Weights of a small transformer language model: 410M tokens.
Each number is 128 + 32 x the weight over the matrix's rms, rounded and kept within 0 to 255. Layers, rows and columns count from 0.

# layer 3 MLP down (transposed), 1024x256, rms 0.115, rows 921-938, columns 0-127
[[122 140 105 108 105  89 157 102 159 107 124 114 152 152 137 101 110  70 153 125  95  33 100 140 132  76  60 134 169 119 110  85 114  98 112 115 117 187 157  93 151 160 117 146 151 123 129 116 112 137 172 180 134 115  94 103 121 138 115 113 206 105 128 102  70 181 142 138 121  90 167 113 154 149 102 158  86 148 100 109 135 157 162  49  87  83 108 113 150 148 158 108  92  97 103 172 133 124  94 157 166  93 105 187 116 169 171 127 113 155  84  96 132 126 164 120  74 123 118 159  49  72 163 126 185 118 132 144]
 [100  42 109 158  86 180 241 116 180 179 136  99 182  74 252  61 156 148 138  98 140 126 128  96 188 125 114  96 120 132 146 136 129  88 108 178 126  88  66 105  94 140 113 162 115 121 159 150 122 149 140  53 125 122 168 132  52 175 115 152 102  70 116 144 143 166 212 129 117 115 130 106 141 187 151 147 108 115 101 116 134  59 131  72 152  75 143 146  80 121 166 103 180  84  89 134  93 186 118 141 130 165 134 125 129 136 157 126 122 146 104 133 141 156 115 184 150 188  98 143 135 106 136 151 115 163 133 155]
 [ 97 125 131  98 176 148 107 101 146 125 149  97 128  71 129  87 159 106 148 160 131  93  43  86 103 124 133 151 124 105 131 113  57 143 133 119  78 107  78 101 132 151 150 111 131 188  85 140 130 104 118 121 118 130 192  85 160 159 134 117 175 112  95 130 138 137 122 152 112 169 116  86 130 123 141 150 202 111 125 156 115 108 114 172 129 143 125 109 158  43 164 145 149 147 108  95 115 193 147 107 162 123  96  93 180 134 115 156 147 117 122 145 101 126  95 130 130 141  92  91 124 162  98  92 184  49 174 148]
 [ 67 123  58 147 122 115 152  69 122 164 140 120 114  79 115  95 168 143  52 159 120 160 136 148 142 163 205 113 137  59 137 115 104 191 128 135 152 100 101 141 186 114  65 121 146 133  82 178 168 123 132 104 135 162 108 172  49 136 124 162 114 174  86  87 116 170 118 148 173  94 178  98 136 105 164  95 102  80 157 119 118  69 140 120 160 204 167 108 110 132 159 157 168 106  93 139  96 134 122 177 164 110 142 147 173 181 124  58 144 139 170 148  95 158 138 149 133  99 126 133 135 145 112 121 124 145 138  90]
 [129 166 203 149 139 108 107 164  69 159 141 127 178 130 132 103 143 108 177  78 160 110 143 150 100  71 106 137 165  89 147 150  88 111 129 124 116 130 160  68 120 114 124 169 127 116 111 158 153  61 148 151  73  43  90 158 107 173 138 164 160 142 121 130 122 148 136 159 131 115 137 126 151 116 169 117 100 102 122 155 132 169 151 152 165 148 132 130 128 181  77 169  91 192 123 124 161  97  94 169 128 124  94 146 157  86 110  97 179  90 123  74 159 124 126  65  90 147 130 146 111 126  98  97 136 129  91  93]
 [160 102 107 143 108  50 126 118 156 146  87 112  46 118  76 131  78 125  85 140  86 119 131 112 120 143 109 111 143 141 175 112 154 143 127 122 136 147 190 103 163 132 115 138 146 160 130 151  82 134 105  61 145 133 136 158  66 116 119 104  17 159 167 106 103  73 182 117 130 101 101  99 108  51  93  93  76 143 108 117 128 160 127  96 171 109  67  64  90 204 179 146 117 168 134 118 132 107 153 136 213 107 203 211  81  67 130 123 113 134  47 126 115 136 135 166  56 104 166 142  98 184 146 165  89 137 142 166]
 [141 162  83  36 166 104 128  97 135 115  78 171 158  95  70 124 162 174  85 125  97  58 179 172 149 132 157 189 199 118  78  98 170 133 123 179 124 164  88 139  95  58 117 154 123  89  60 171  84 110 121 174 184 146 177 186  67 132 137 138 166 161 114 131 105 111 131 117 158  49 128 201 139 147 130 107 148 127 137  84 170 110 122 136 154 134 163 134 185 158 100 108 110 137 143 212 104 166 136  96 142 138 109 175 119 105 116 115 202 126 137 130  78 106 116 119 133 158 130 137 194 102  79  71 175 150 168 117]
 [ 86 194 146 122 138 188 173 139 100 157  89  89 124 132  74 115 179 169 164 126 152 145 161 178  70 192 117 138  76 127 120 103 110 127 156 144 127 110 124  58 185 146 179 102  92 132 172 111 182 136 102 197 148  85 119  79 131 161 174  76  99 165  69 122 157  76 163 121 129 141 126 133 141 157  95 187  91  99 187 134 180 117  61 144 171 132  97 103 111  71 171 146 138  90  60  72  79 126 128  47 137 129 126 155  91 101  90 124 140 155 145 130 150 124 129 131 144  78 101 110 133 172  64 114 113 129 143 145]
 [145 131 111 146 122 184 191 126 164  86 164 107 195 159 131  90 103  58 140 205 142  96 121 125 131 164 111 125 146  91 151  81 132 169 104 119  85 138 101 152 106 123 126 175 133 131 194 172 157 151  91 122 168 130 113 190 152  90 136 155 156  65 127 147 146 106 133 126 134 144 124 127 111 141 166 161 134  78  95  94 180 218 110 129  94  83 152 113 142 113 132 143  95 120 130 117 132 101 105 112  76  98 120  70 123 184 124  96 118 138 145 135 133  85 170 153 130 118 127 115 109 142 152 156  90 104  88 119]
 [186 109 120  93 175 121 136  96 135 163 150 132 133 166 119 115  80  70 116 166 159 145 131 103 182 158 150 212 113 151 117 181  22 146 133 162 142 154 126 123  84 156 128  96 226 142 113 139 120 128 153 193 112 183  66 125  52 180  89 136 175  71 100  99  97 164  82 119  92 133 107 132 209 180 173 109 107 158  72 191 146 119 140 146 131 165 131 131  81 109 197 116 118 147 139 130 159 220 138  66 120 190 130 129 142  69 135  80 111 187 140  89 147 124  74 165 124 145 177  87  81 150 171  76 147 133 157 123]
 [146 135 147 143 101 144  69 173 150 131 115 107 143 119  63 149 150  94 125 165 155 153  87 130 136 102  78 135 182 111  74  87 160 110 123 163 112 164  77 134 128 124 116 150 143 146 152 156 150 158 106 109 140 118 131 195 132 114 163 169 147 168 113  99 159 116 112 129 115 128 100 115 150 162 132 103  90 141 175  99 172 156  91  95 154 104 136 191 134 106 145 146 181 183 148 116  86 177 111 103  77 129 149 102  98 163 137 121 120 101 111 165  99  87 147 175 114 120 136 155 124 126 141 153 140 108 161 112]
 [178 167  98  94 156 131 120 168  94  91 134 128 118 199 128 141 121 117 101 123 124  89  87 155 146 206 148 136 184 114  88 151 128 147 128 123 119 169 149  85  83 124 133  78 161  79 107 132 144 152 153 119 142 156 130 129 135 132 129  48 135 204 149 147 124 178 146 192 186 109 144 180 113 155 124 156 115 165 142 123 123 162  99 141  66 130 140 166 168 188  80 153  75 121 133 123 119 145 164 133 157 186 132  78 135 131  96 123 110 117 110 174 144 196 119 110 133 138 110 131 119  88 137 146  96 117 150 130]
 [133 116  92  90 115 179 143 183 151  68  94 134 157 144 109  84 152 108 147 137 101  89 107 154 154 158 137 100 145 182 167 150  69  84 115  98  90 113 135  99 134 118 128 130  63  86  94 123 168 142 149 120 103  76 153 174 148 141 166 117 121 114 149 130  74 121 164 116 151 165 128 126 104 123 143  76  93 108  85 183 110 178 182 109 142  84 101 176  51 116 138  67 122 161 114 150  75 153 155 125 143 105 155 165 143 123 182 144 178 130  98 186 132 164 123 123 161 129 125 118  94 119 146 128 110 135 122 135]
 [108 110 102 130  86 147 146  78 113 168  99 190 166 161 129 112  59 156 154 131 117 155  89 110 107 183 128  62 114 111 101 188 191 118 137 107 133  82 164  60 159 148 139  66 199 175 143 139 102 129 125 135 117 145 122 130 128 105 120 133  60 154 103 174  89 117 141 108 135 101  71 128  81 146 139 100 101 109  96 124 106 129 141 115 103 132 101 153 113  45 121  94 147 129  97  98 101  92 113 169 134 144 130 110 144 111 129 124 116 122 164 109 159 111  88 168  92  59 201 182 156 145 196 111 146 143 125 166]
 [ 75 114 127 146  67 181 139 135 108  65 116 115 143  96 128 125 115 142 115 129 131 131 161 176 157 107 140 106  99 147 141  83 126 150 111 140 123  35 156 127 126 172  77 163 116 164 201 170 106  95 166 134  75 137 171  76 128 195 145 139 123 141  84 129  76  83 132  73 144 150 110 123 152 112 139 165  75 127 203 161 107 172 158 175 130 131 101  73 169 153 125 122 216 159 135 163 130 180  94 131 146 160 128 162 205 128 142  95 175 128 132 164 127 128 145 140 155 108 130 116 137 124 114 167 108 113 123  66]
 [ 97 145 142 107 107 126 143  70 171 141 154 161 118 120 174 129 173 123 159  38 134 105 179 130  53 114 225 145  46  90 173 129 109 104 146  93 145 177  79 119 158 161 127 142 148 162 137 126 135 164 145  79 151 117 153 149 105  90 164  85 126 168 101 113 126 132  91 111  72 138 130 151  77 142 112  71  76 143 130 113 162  72 126 157 150 166 114  99 140  93 127  81 150 108  57 162 135 166 164 202 154 141 152 146 128 126 104 154 174 115 189 147 139 107 138 112  86  86 117 145  82 103 127  84  94 165 186 105]
 [ 85 124 107 184 125 193 122  43 151 156 148 223 153 104 155 101 125 118 196  88 113 148 135 128 122 148  82 131  90 167 122  98 156 122 104 125 138 131 105 119 113 144 142 132  86 194 152 136 156 129 149 133 107  81 140 103  79  86  85 127 160 119  68 145  96 162  63  91  83 121 107 100 105 162  95 103 158 104 100 142  76 120  87  74 122  94 138 173 142 123 188 134 179 141  81  94 125 119  86 140 117 137 142 136 134 109 140 140 154 135 168 125 159  88 143 135 118  77  40 138  83  77 152 114 106 132  95 140]
 [ 55 126 149 178 113 103 121 147  88 117  62  88 104  71 149 155 102 150  61 172 156 143 118 110 123 114 143 136 128 155 120  99 118 172 146 134 149 113 124 132  96 145 151 108 162 152 109 154 152 120 112 127 136 149 155 142  45 131 181 138 110 144 111 138 163 119 139 194  80 129 156 128 116 109 153 138 159 139 130 208 139 111 109  88  90  96 115  93 101 158 187 158 145 134 115  47 134  92 104 158  89 115 100 104  87 144 127  82 159  77  69 162 127 150 199 130 160 150 141 140 185 164 158 129 134 140 149  98]]
# layer 3 MLP gate, 1024x256, rms 0.125, rows 922-939, columns 0-127
[[ 91  74 129 166 164 120 100  81 112 139 154 142 149 176 156  69 117  67 157 136 116 136 144 203  88 152 166 133 158 106 112 146  70 150 131 123  94 123  91  92 109 118  83 115 124 148  97 135 136 164  80 157 184 117 158 138 113 133  97  81  85 119 107 126 141 158  75  51 156 122  91 134 151 139  86 119 159 105 150 110 116 111  80 121 214 124  94 140 177 134 131 118 137 143  75 169 139  83 164 100 115 188 147  75 126 145 112 116 173  84 132 148 130  62 114 165 121 123 103 121 119  92 154 100 151  92 118 135]
 [ 70 170 121 131 133 102 149 165  99 163 146  83 107 163 143 153  98 152 173 127 194 160 158  94 155  91 167 202 149 190 182 153 100  97  69 140  98  91 106 130 145 124 179 175 174 195 127 109 135  81 168  81 132 122 124  96 135 105  65 112 162 119  88 156  78 158  89  98 120 107  92 148 157 152 158 186 145 152 152 145  88  82  89  95 172 120 156 167 135 170 146 136 122 174 151 130 155  98 121 147 153 141 130  96 118 173  73 116 131 143 103 199 120 148 136  84 121  79 132 103  79 157 110 193 145 150 114  85]
 [ 95 211 127 168 117 116  96 109 110 105  51 110 127  93 154 107 116 159 177 135 131 129 137 139 160 138  70 105 161 180 141 125 118 119 119 116 115 131  99 108 101 117 101 121 134 119 141 123  79 166 128 123 116 115 144 126  63  98  81 221 177 154 131 101  51 114 155  64  98 133  90 140 131  94 100 123 126 102 115 166 120 148 141 156 193 147 160 143 113 112  70 159  91  84 131 146 130 107  93 136 163  86 118 127 143 103 166 146 108 142 104 140 133 139 143 130 118  79 143 157 106  44 156 206  66  96 176 144]
 [ 77 134 159 156 134 121 180  98 133 123 122  99 110 149 107 133 117 173 145 114 163 108 119 153  79  36 166 134 139 109 189 133 179 130 162 129 157 138 167 146 142  87  87 118 117 147 117 205 138  89 174 111 131 104  93 109 123 137 110 109  83 180 120 100 176 159 129 124 131 171 140  75 147 116 160 113 112 151 157 128 201 116  93 107 154 179 185 123 163 193 152 120 120  87 147  89 134 101  55 136 125 175 146 159 130 159 101 177 132  77 111 136 140  63 193 148 174 173 190 137 146 166 124 109 162  94 141 121]
 [151 117 112  74 154 207 141 155 171 133 155 112 152  97 158 136  96 104 146  84 176 107 105  50 138 155 146 171  94 120  81 114 126 119 179  88 105 168 111 116 147 122 119 183 112 140 145 101 188 118  93 135  73  91  89  91 163 163 138 195  99 108 125 177 126 170 131 124  90 127 127 100 120 112  96 182 121 119 172 120  88 136 150 144 198 187  64 121 130 121  68 179 173 100  89 107 134 150 155  71  99 183  68  75 163 160 133 134 162 105 149 171 119 185 170  38 156 102  87 120 105 115 166 111  81 142 139  97]
 [138 119 146 157 126 113 126 118 115 109 180  80  72 113 143 142 122 106 157 154  68 168 145  87 141 175 140 111  79 129 208 118 150 217 106 159 166  43 129 153 122 102  75 144  99 137  84 182 140 133 128 127 150 167 154 157 155 181 119 160  83 151 141 134 101 180 157 198 105 154 118 177 101 117 124 167  82 182  88 116 101 156 171 162 138 125  95  90  71  96 167 183  82 119 142 117 131 110 177 167 101  92 176 155  76 175 105 106  93 102 112 132 196 167 132 186  94 104 116  97  88 117 157 135  97  35 113 105]
 [ 94 168 154 109 125 135 186  51  97 113 177  97 103 116 141 137 101 155 111  85 111 125 185 126 152 156 123 108 156 156 110  99  83 145 181 138 145 138 142 102 114 119 136 168  85 131 121 177 128 139 103  85 154 131 126 137 113 141 157 154 124  47 105 117 146 130  88 143 135 152 129 122 125 164 140 159 123 214 165 118 159 159  89 151 136 103  98 178  59  94 145  82 148 175 176 116 150 158  91 164 109 198  71  88 132 157 141 119 184 138 122  96 110 112 119  89  86 171 153 159  84 158 152 130  96 135 111 128]
 [133  70  84 157 117 164 138  81 105 112 132 122 152  86 169 144  91 123  52  66 104 127 107  98 121 143  82 103 117  73 113 159 114 106 150 166 147 183 135 129 135  43 137 142 168 121 106 170  91  76 138 101  84  98 185  78 179 155 126 100 163 208 136 140  85 109 103 143 112 135  92 123  85 161 165 102  82 134 111 177 118  67 130 100 102 105 123 143 138 133 149  79 104 116 142 134  75 104 153 113  55 127  87 152 123 127 139 110  75 165 100 107 120 146  54 163 158 156  75 109 158 159 130 162 123 111  94 130]
 [119 126 133  99 141 139 133  75 124 125 132  50 171 182 169  59 153 146 109 146 202 130 108 100 142 103 174 118 146  79 127 116 140  93  74 162 115 168 121 191 125 141 148  81 164 140 106 109 119 110 126 114 150 151 147  89 114 148 203 150 145 106 106 134 176  80 119 115 114 136 108 156 166 115 151  72 144 163 130 139 157 143  83 103 124 126  79 120 126 110 129 144 129 134 135 110 156 106 102 171 151 139 199  98 149 134 126 137 146 162  98  97 164  75 146 198 117  83 108  96  94  98 126  42  88 118  90  80]
 [169 147 146 152  84  56 153 120 183  99 108  93 184 202 156  97 111 159 148 157 110  89 124 104 120  99 113 144 112 107 169 124 144 160 153 103 132 128 172 112 117 124 135 118 144  96 154  90  76 159 127 116 110 135 159  76 178 123 178 161 130  84 151  69 117 150 128 116 123 125 101 116 106 176 118 119 147 153  73 120 173 140 139 179  84 132  98 185 150 125 172 161 105 146 185 175 160 162 120  48  91 113 113 160 147 163 109 111 134 110 138 118 131 158  77 115  86 114 155 106 125  76 113 115 111 144 170  75]
 [102 173 130 173 115  98 122 115 121 148  73 141 183 100 145 115 125 128 130 128 116 181 149 166 158 176 149 101 110 110 132 179 169 135 145 110 115 131 140 174 112 206 131 137 117 127 137 162 108  99 114 137  93  81 124 140 121 152 112 116 112 149  74 109 155 158 182  82 162  79 164 156  84  99 153 181 122 162 119 165 151 143 112 112 104 132 143 113 141 145 198 101  51 109 149 153 110 187 134 111  89 122 150 148 149 115 146 125 146 118 139 153 119 121 101 160 161 179 140 159  65 144 120  98 113 121 147 106]
 [140 144 131 171  91  63 114 144 159 157  94 162 116 179 145 158  80 133  94 121 122 103 138 144  71 110 128 137 109 128 112 168 143 168 106 158 117  98 135  98 134  74 147 154 133  87 184 121  99 173 101  98 121 158 117  62 123 153 175 161 128 107 115 144  87  86 146 159 176 140 137 125 121 132 135 115 130 147 148  84 165 201 150  92 105 153 133 169 146 149 107 147 174  86  72 135 213 133 142 165  95  64 169 173  99  94 124 132 107 160 109 174 160  92 117 130 129 161 128 148 103 141 146 132 160 138  73 138]
 [ 79 100 160 149 152 146  90 178  93 131 102 149 164 157 128 116 141 132  85 151 101 177 144 172 139 120 110  74 167 150 158  94 147 104 118 113 183 149  92 114   3 180  77 108 148 175 127  89 136 161 134 112  80  67  80 138 118 143 158 164  80 144 117 158  80 187 176 141  71 126 116 176 121 159 133 148 119 130 182 140 101 162 166 119 127  81 110 171 133 104 132 116  89  70 146 151 116 180 138 118 138 130 156 174 160 106  90 107 119 151 126 118 106 137 145  32  96  73 149 148 136 187 113 132 140 120 176  95]
 [ 98 128 136 166 100 127 137  59 103  95 110 166 119 117 124  88 142 111 134 123 142 109 162 160 135 136 166 133 108 151 186 113 153 138 160  82  67  77 188 134 113 118  83 159 128 191 127 114 130  96 142 122 122 105 126 163 162 143 125 148 101 109 178 124 103 178 119  69 132 111 204 145  99 122 118 105 143 122 125 104 154 152 154 131  83 118 135  72 181 189  86 125 149 153 138 154 113 116 121 203 129 143 126 145  93 127 190  80  76 222 108 171 132 168 168  84 150  77 135 114  85 120 147 141 147 126  90  99]
 [127 174 140 154 151  60 138 186 140 163 103 167 157  96 124 163 149 133 118 152 131 147 129  83 130 192  84 112 144 123 160 149 101  86  87 174 143  65 151 110 127  66 198 101  92 138 132  81 123 132  74 163 164 122 128 126 160 125  64 126 143 140 133 125 123 149 128 153  82 142 129 106 112 187 134 168 154  88 125  91 104 157  89 168  98 126 150 152 135 114 162  78 144  52  70 142 102 127 101 127 146 107 107  76 109 151  88 167  99 171  57 102 118  95  90 127 112 202 136 121 154 108 146 205 122  94  74 129]
 [ 77 130  86 101 133 149 160 130 138 182  98 116 129  94 189  99 165 168 118  75  58 114 112 136  69 153 114 168 142 118 157  71 133 106 147  66  91 147 107 160 161  81 143 161 135 128   7 121  69  76 141 112 127 158  75 103 188 156 126  94 122 128 166  92 116 141 139  81 113 140 145 134 153  94  85 120 133 159 185 124 118  86 100 124 137 147 100 150 118 154 149 117 142 180  88 129  85  94  40 116  89 130 131 132 103 158  95 139 196 121 130 100 168 172 101  86  94 154 111 124 111 191 120 154  97 167 132 136]
 [148 102 107 142 106  94 132  86 157  92 129 112  74 126 149  73 119 120 113 128 106 140  86 144 154 140 117 108 105 127 173 117  97 122 105 176 103 195 131  78  43 103 137 124 170 169  79 102 115 154  46 143 137 136 126 138  73 110 128 153  83 123 161 108 196 107  43 151 171 155 152 157 114  70 144 153 137  93 136 121  77  97  99 216 121 122 121 132 117 134 127  98  88 100 116  74 181 133 124 137 104 108 167 150 156  88  79 129 190  89 120  93 161 126 214 172 125 134 147 146  80 140 136 101 106  86 109 161]
 [ 99  72  61 134 134 137 158 158 122 110  91  71 119 111  74 116 209 120 109 154  70 134 161 141 122 201 118 153 123 161  90 131 127 223 153 110 137 120 133 129  95 161 125 114 138  98 142 195 148 167  70 141 103 121 120  83 150 203 159 186  82 125  77 106 108 106 100  63  66 127 162 165 141 148 208 134  84 152 220  75  70 177  86 103 112  58 178 181 114 156 136 135 121 132 186  89 139 104 118 172 173 136 163  78 130  85  80 102 152 145 140 156 129 124 192  97 139 146  96  84 162 160 121  92 104 164 106 163]]
# layer 3 MLP up, 1024x256, rms 0.127, rows 922-939, columns 0-127
[[132 151  56 150 160 120 169  64  74 114 152 117  82 123 180 160  75 107 163 142  53 158 137 130 129 131 145 170  38 128 107 137 131 107 132  82  57 136  77 113  73 141  97 134 114  79  99 187 126 111 159 122 116 152 237  70 117 126 170 145 129 113 130  87  98 142 114 137 140 104 103 106 124  80 213  79 107 151 163 105 107 151  94 110 184 115 140  78 139 141  95  75 173  93 129  82 118 108 179 159 107 168 147  79 150 151 203 150 131 131 101 152 132 107 149 122 163  80 196  90 146 120 138  33 157  95 121 132]
 [108 154 154  71 106  89 141  32 123 204 169 117 112 126 111 113 173 119 112 121 107 152 109 127 147 190  87 139 154 159  60  63 102 152 181 123  71 159 124 118 106 148 112 112  84 158 140 126 141 149 144 111 110 117 124 142 119  98 165 132 117  84 137 126 163 125  99 161 110 111 157  98 106 145 144 103 141 104 141  94  88 148 130 159 126 111 157 119 214  96 124 158 112  75 135 122 117 133 121 127 152 162 142 109 132  57  84 127  77 120 101 109 112 114 138  87 112 120 160 161 168 125 169 107  91 126  93 170]
 [144 144 121 112 133  88 162 163 101 122 103 100 193  74 116  93 176 153  91 124 158 144 106 147  82 161 134  86 172  82 110 125 145 119 123 180 163 155 120 159 177 124 106 130 132 110  97 108 161  82 110  94 199 117 109 137 118 125 110 105 106 120 106 139 131 189  91 112 127 139 167 141 155 171 206 107 115 131  98 115 176  53 160 111  70  98 100 105 154 117 186 102 191 117 182 127 151 134 142 141  71 125  89  58 130 125  49 161 145 152 109 116 105 135  76 129  95 166 132 136 101 176 135 111 210 138  75  79]
 [117 142  94 132 163 160 156 189 100 186 191  68 103 137 136 191  59 169 137 126 166 179 128 119  57 125 174 118 187  61 136 139 121 130  65 142 128 132 134  96 163 130  24 149  93 194  93 136 155 146 152 118 109  91 131 119 100 103  69 195 127 172 111 170 156 192 119 174 125 126  67 110  91 140 141  83  56 176 158 148 192 119 126  77 130 164  65 121 145 146 116 194 178 109 176 174 153 126 128 121 160 118 141 156 133 118  72 140 206 109 127 128 113  84 155  89  99 159 131 169 136 127 103 132  95 135  89 114]
 [134 116 124 113 141  97 136 178 101 147 157 163  85 104 131 113 105 165 100 110 115 123 144  50 153 126 119 127  89 151  81 162  97  82 144 158 177 149 135 110 198 157  82 114 141 147 151 110 156 189  94 102 126 108 175 129 154 116 118 100  60  87 112 147 100 201 159 166 119  94 126  92 107 131  89 128 116 126 182 103 135 128 144  97 129 117 117  99 115 177  88 142 102 165 113 180  99  53 109 131 126 151 168 120 149 132 185 126  96  91 124 114 109 149  86 108 154  72 125 152 111 163 124 115 108 137 196 142]
 [ 89 136  81 113 150 185 115 128  68 128 177 102 176 167 126 123 179 128 114  93  68 174 184 163  82 135 139 104 143 215 147 132  77 134  77 146 142 195  93  99 133 131 125 104 119 148 123 111  89 109  77  52 143 135 120 189 106 148 146 150 113 142 100 182 132 154 134 143 140  82 133 146 103 108 138 184  63 168 128 150 118 138 100 149 115  64 108 185 162  22 113 183 112 105 125  82 151 109 131 138 101 110  95 118 124  94 124  65 162 135  59 157 152 147 124  93 174 136 187 100 126 142  75 138 131 159 114 136]
 [168 125 143 121 156 154 111 143 108 152 139 138 150  93  86 159 176 114 118 143  78 164 123 167  89 148 153 171  80  70 156 125 124 119 132 116 156 136 109  71 123 110 163 126 183 143 154 137 100 125 146 186 139  87 147 172  67 106  61 130  95 131 148 150 163 180 167 118  99 150 161 173 105 152 178 166  94 159 121 138 106 125 157 119 155 161  89 129 180 119 157 171 163 117 108 112 131 109 157 172 158  89 165 142 173 159 121  94  86 126 189 151 175 126 133  72 172  98 114  90 144 155 118 107 147 115 186 127]
 [116 142 114 178 120 144 185  78 166 105 116 108 128 107 105 139  46 140 101 105 174  83 128 108 107  42 139 138 108  96 101 139  45 131 108 164 124 201 151 109 174 113 114 127  82 162 153 111 119 132 137 131 186 162 129 158 181 110 109 137 129 177  97 180 114 113  63 127 157 111  82 107 147 121 161 113 159 130  58 103 116 112 104  80  72 132 147  66 112 153 100 109 114 126 225  91 112 134 125  95  90 153 135 140 118 125 127  92 101 117 159 138  74 137 146 135 173  88 100 128  96 141  89  96 106 134 120 135]
 [173 121 147 128 105 107 126 101 153 144 101 114 176 173 165 114  58 146 125  98 188  92 180  87 108 126 144 104 135 156 163 153  70 138 165 153 133 162 132 166  75 138 145 178 187 140 131 115 154  98 141  33 164 110 125  77 103 182 172 132 153 132 188 128 167 112  98  84  41 119 154 114 123 188 161 126 161  78 103 151 173  99 181 156  69 145 101 118 163 106  92 159 115 154 112  78 136 148 128 202 140 132 121 160 223 134  33 166 124 150 114 133 165  36 127 162  79  93 113 128 119 156 107  71 122 115  77  94]
 [127 108 152 165 125  76 131 127 165 163  73  67 164 161 122 150 129 115 137 156 117  40 147 136 102 159 111 131 123 104 158  97 124 134 132 122 121  97 199  90 108 114  86 123 151  98 138 158 129 171 125 131 100 148 114 131 145 103 118 107 110 130 153 121 120 127 115 100 182 130 117 134 166 142 114 144 163 131 144 122 150 150  88 154  93  90 130 141 107 131 140  96 142 159 156 176 203 139 131 118 150 112 160 122 142  94 152  94 138  65 105 107  86 148  89 127 103 121 183 114 151 150 138 137 124 158 100  44]
 [ 84 150 115 190 181  73 115  80 131 128 116 115 150 161 130 112 138 131  90 103 161 136 159 184 167 113 169 120 114  97 138 125 107 127 103 119  84 127 156 149  86 147  59 149 126 160 122 128 153 153  50 147  89 112 138 136  87 143 170 100 137 132 148 111 144 137 136  87  80 142 127 151 164 111 143 176 124 125 154  95 147 128 127  95  93 150 127  86 114 152 125 139  97 143 126 147  92 133 124 111 133 136 170  86 136 106 106 141 154 140 138 173 126  56 115 204 130 181 104  88  86 153 157 101 111 130 125 109]
 [120  93 110 172  98 188 153 173 105 167 132 147 149 104 112 100  75 131 123 137  97 116  74 127 129 140 135 196 118 175  89 179 123 154  98  69 149 108 131 147 124 163 158 105 138  67 166 115 130  87 181 144 124  82 103 105  74  99 186 189 155 118  82 177  69  93 125 157 114  63 117  59 118 137 118 143 130 126 130 118 150  90 151  92 154 160 106 129 104 106 159 158 124 117 129  99 163  89 169  61 188  90 105 145  81 171 120 171 149 125 138  96 117 139 120  90  86 167 133 112 118  67 140 183 146 138  73 199]
 [ 50 102 142 108 117 110 122 115  90 113  97 119 149 114 152 128 134 108 131 104 146 104 165 137  87 179 130 158 148 182 112 105 134 141 106 134 137 129 140 131 131 107 167  67 124 116 186 174  86 195  97 148 177 107 123 169 138 105 168  35  62 114 149 116 153 101 143 140 156 138  98 183  74 121 128 157 149  99 106 129 121 179 108 128 102 123  94 144  81 137 132 110 159 115 182 170 134 145 158 142 110 137 144 101 151 147 151  98 127 154 123 104 159 230 137 115  94 140 136 126 136  97  53 156 168 107 155 168]
 [ 93 101 186 128 132 124  76 109 124  98  98 152 116 174 103 139 132 167 167 163 109 107 202 172  90 118 134 110 109 123 120  91 130 111 116 124  89 103 110 131 100 164  70 125 121 135 160 121 143 123 108 136 113 144 149  99  94 106 123 135 115 166 190 170  93 106 155  98 215 199 213 151  77 160  82 174 113 109  94 136 144 117 148 114 130  81 129  93  98 189  26 120 187 132 141 132 153 119 192 148 113 136  90 127 102 117  73 107  12 170  77 151 145 104  97  97 182 142 128  76 138 105 132 121  77  79  84 132]
 [117 178 105  56 112 133  51 198 138 116  89  99 102 141 159 138  96 103 120 108 126 137  94 105  94 153 118  74 140 192 124 209 152  72 101 158 154 146 142 113 185  87 109 143 172 105  86 169 116 102 195 149 135 132  84 135 134 181 142 160 182 159  85 123 118 120 117  91 143 110 169 159  94 128 201 100 147  86 125 178 131 147 156 142 102 108 164 248 127 100  98 165 114 125 153 134 177 144 133 128 114 124 111 164 106 142 176  52 127 187  82 112 113 134 184 103  74 150 141 177 159 116  96 169 120 134 118 129]
 [129 173 115 118 149  93 142  92 145 131  67  86 132 128 145 146 166 157 146  74 154 117  79 186  89 158 118 109  89  56 113 165 169 122 150  63 133 114 108 132 142 108 134 148 143 167 112 157 136 174 141 113 149 174 121  85 187 116  88 118 152 141 136 128  95 138 157 120 136  82 197 118 129 125 149 163 157 143 122 147 106  76 102  91 157  81  81 187 155 145 118 116 140 112 164 113 164  92 129 167 113  94 124  78 103 132  62 160 133  90 137 139 175 170 185 100 107  64 148 200 163 159 155 124 116 137  38 147]
 [ 86 124 134 101 106 110 164 135 140 171 119 118 167 142 113 112 112 126 100 113 163  93  98 114 121 156 119  53 129 148 142 160 112 172  95 127 169 178 154 103 120 164 145  98 130 138  96 146 154 100 101 145 113 132 118 173  98 117 111 149  72 138 135 170 151 142  99 138 150 105 120 183 130 108 157  81  94 155 112 142 174 151 160 143  99 143 130 141 116 198 117  91 115 141 125 122 119 142 148  89 104  66  82  86 132  96 102  87 119 104 129  70 122 132 203 159  98 130  89  96  60 185 127 152  86  82 156  86]
 [ 73 197 112 108 175 199  74  62 143 152 108 111 135 117 164 160 150 131 100  99 148 138 143 162 137 120 145 101  66 166 167 158  97  77 107 158 166 112 171  71 148 109  91 142 158  54  99 255 137 144 128 112 154 136  83 135  73 172 135 130 131 172 135 114 186 111 101 126 131 117 137 112 156 137 165  82 197 123 126  63 149 112 149  71  55 120 139 191 143  90 120 170 146 147 141 139 138  88  79 125 116 144 147 143 163 154 143 148 130 111 111 156 128 152  43  97 102  78 127 142  85 140  78 112   0  70 144 123]]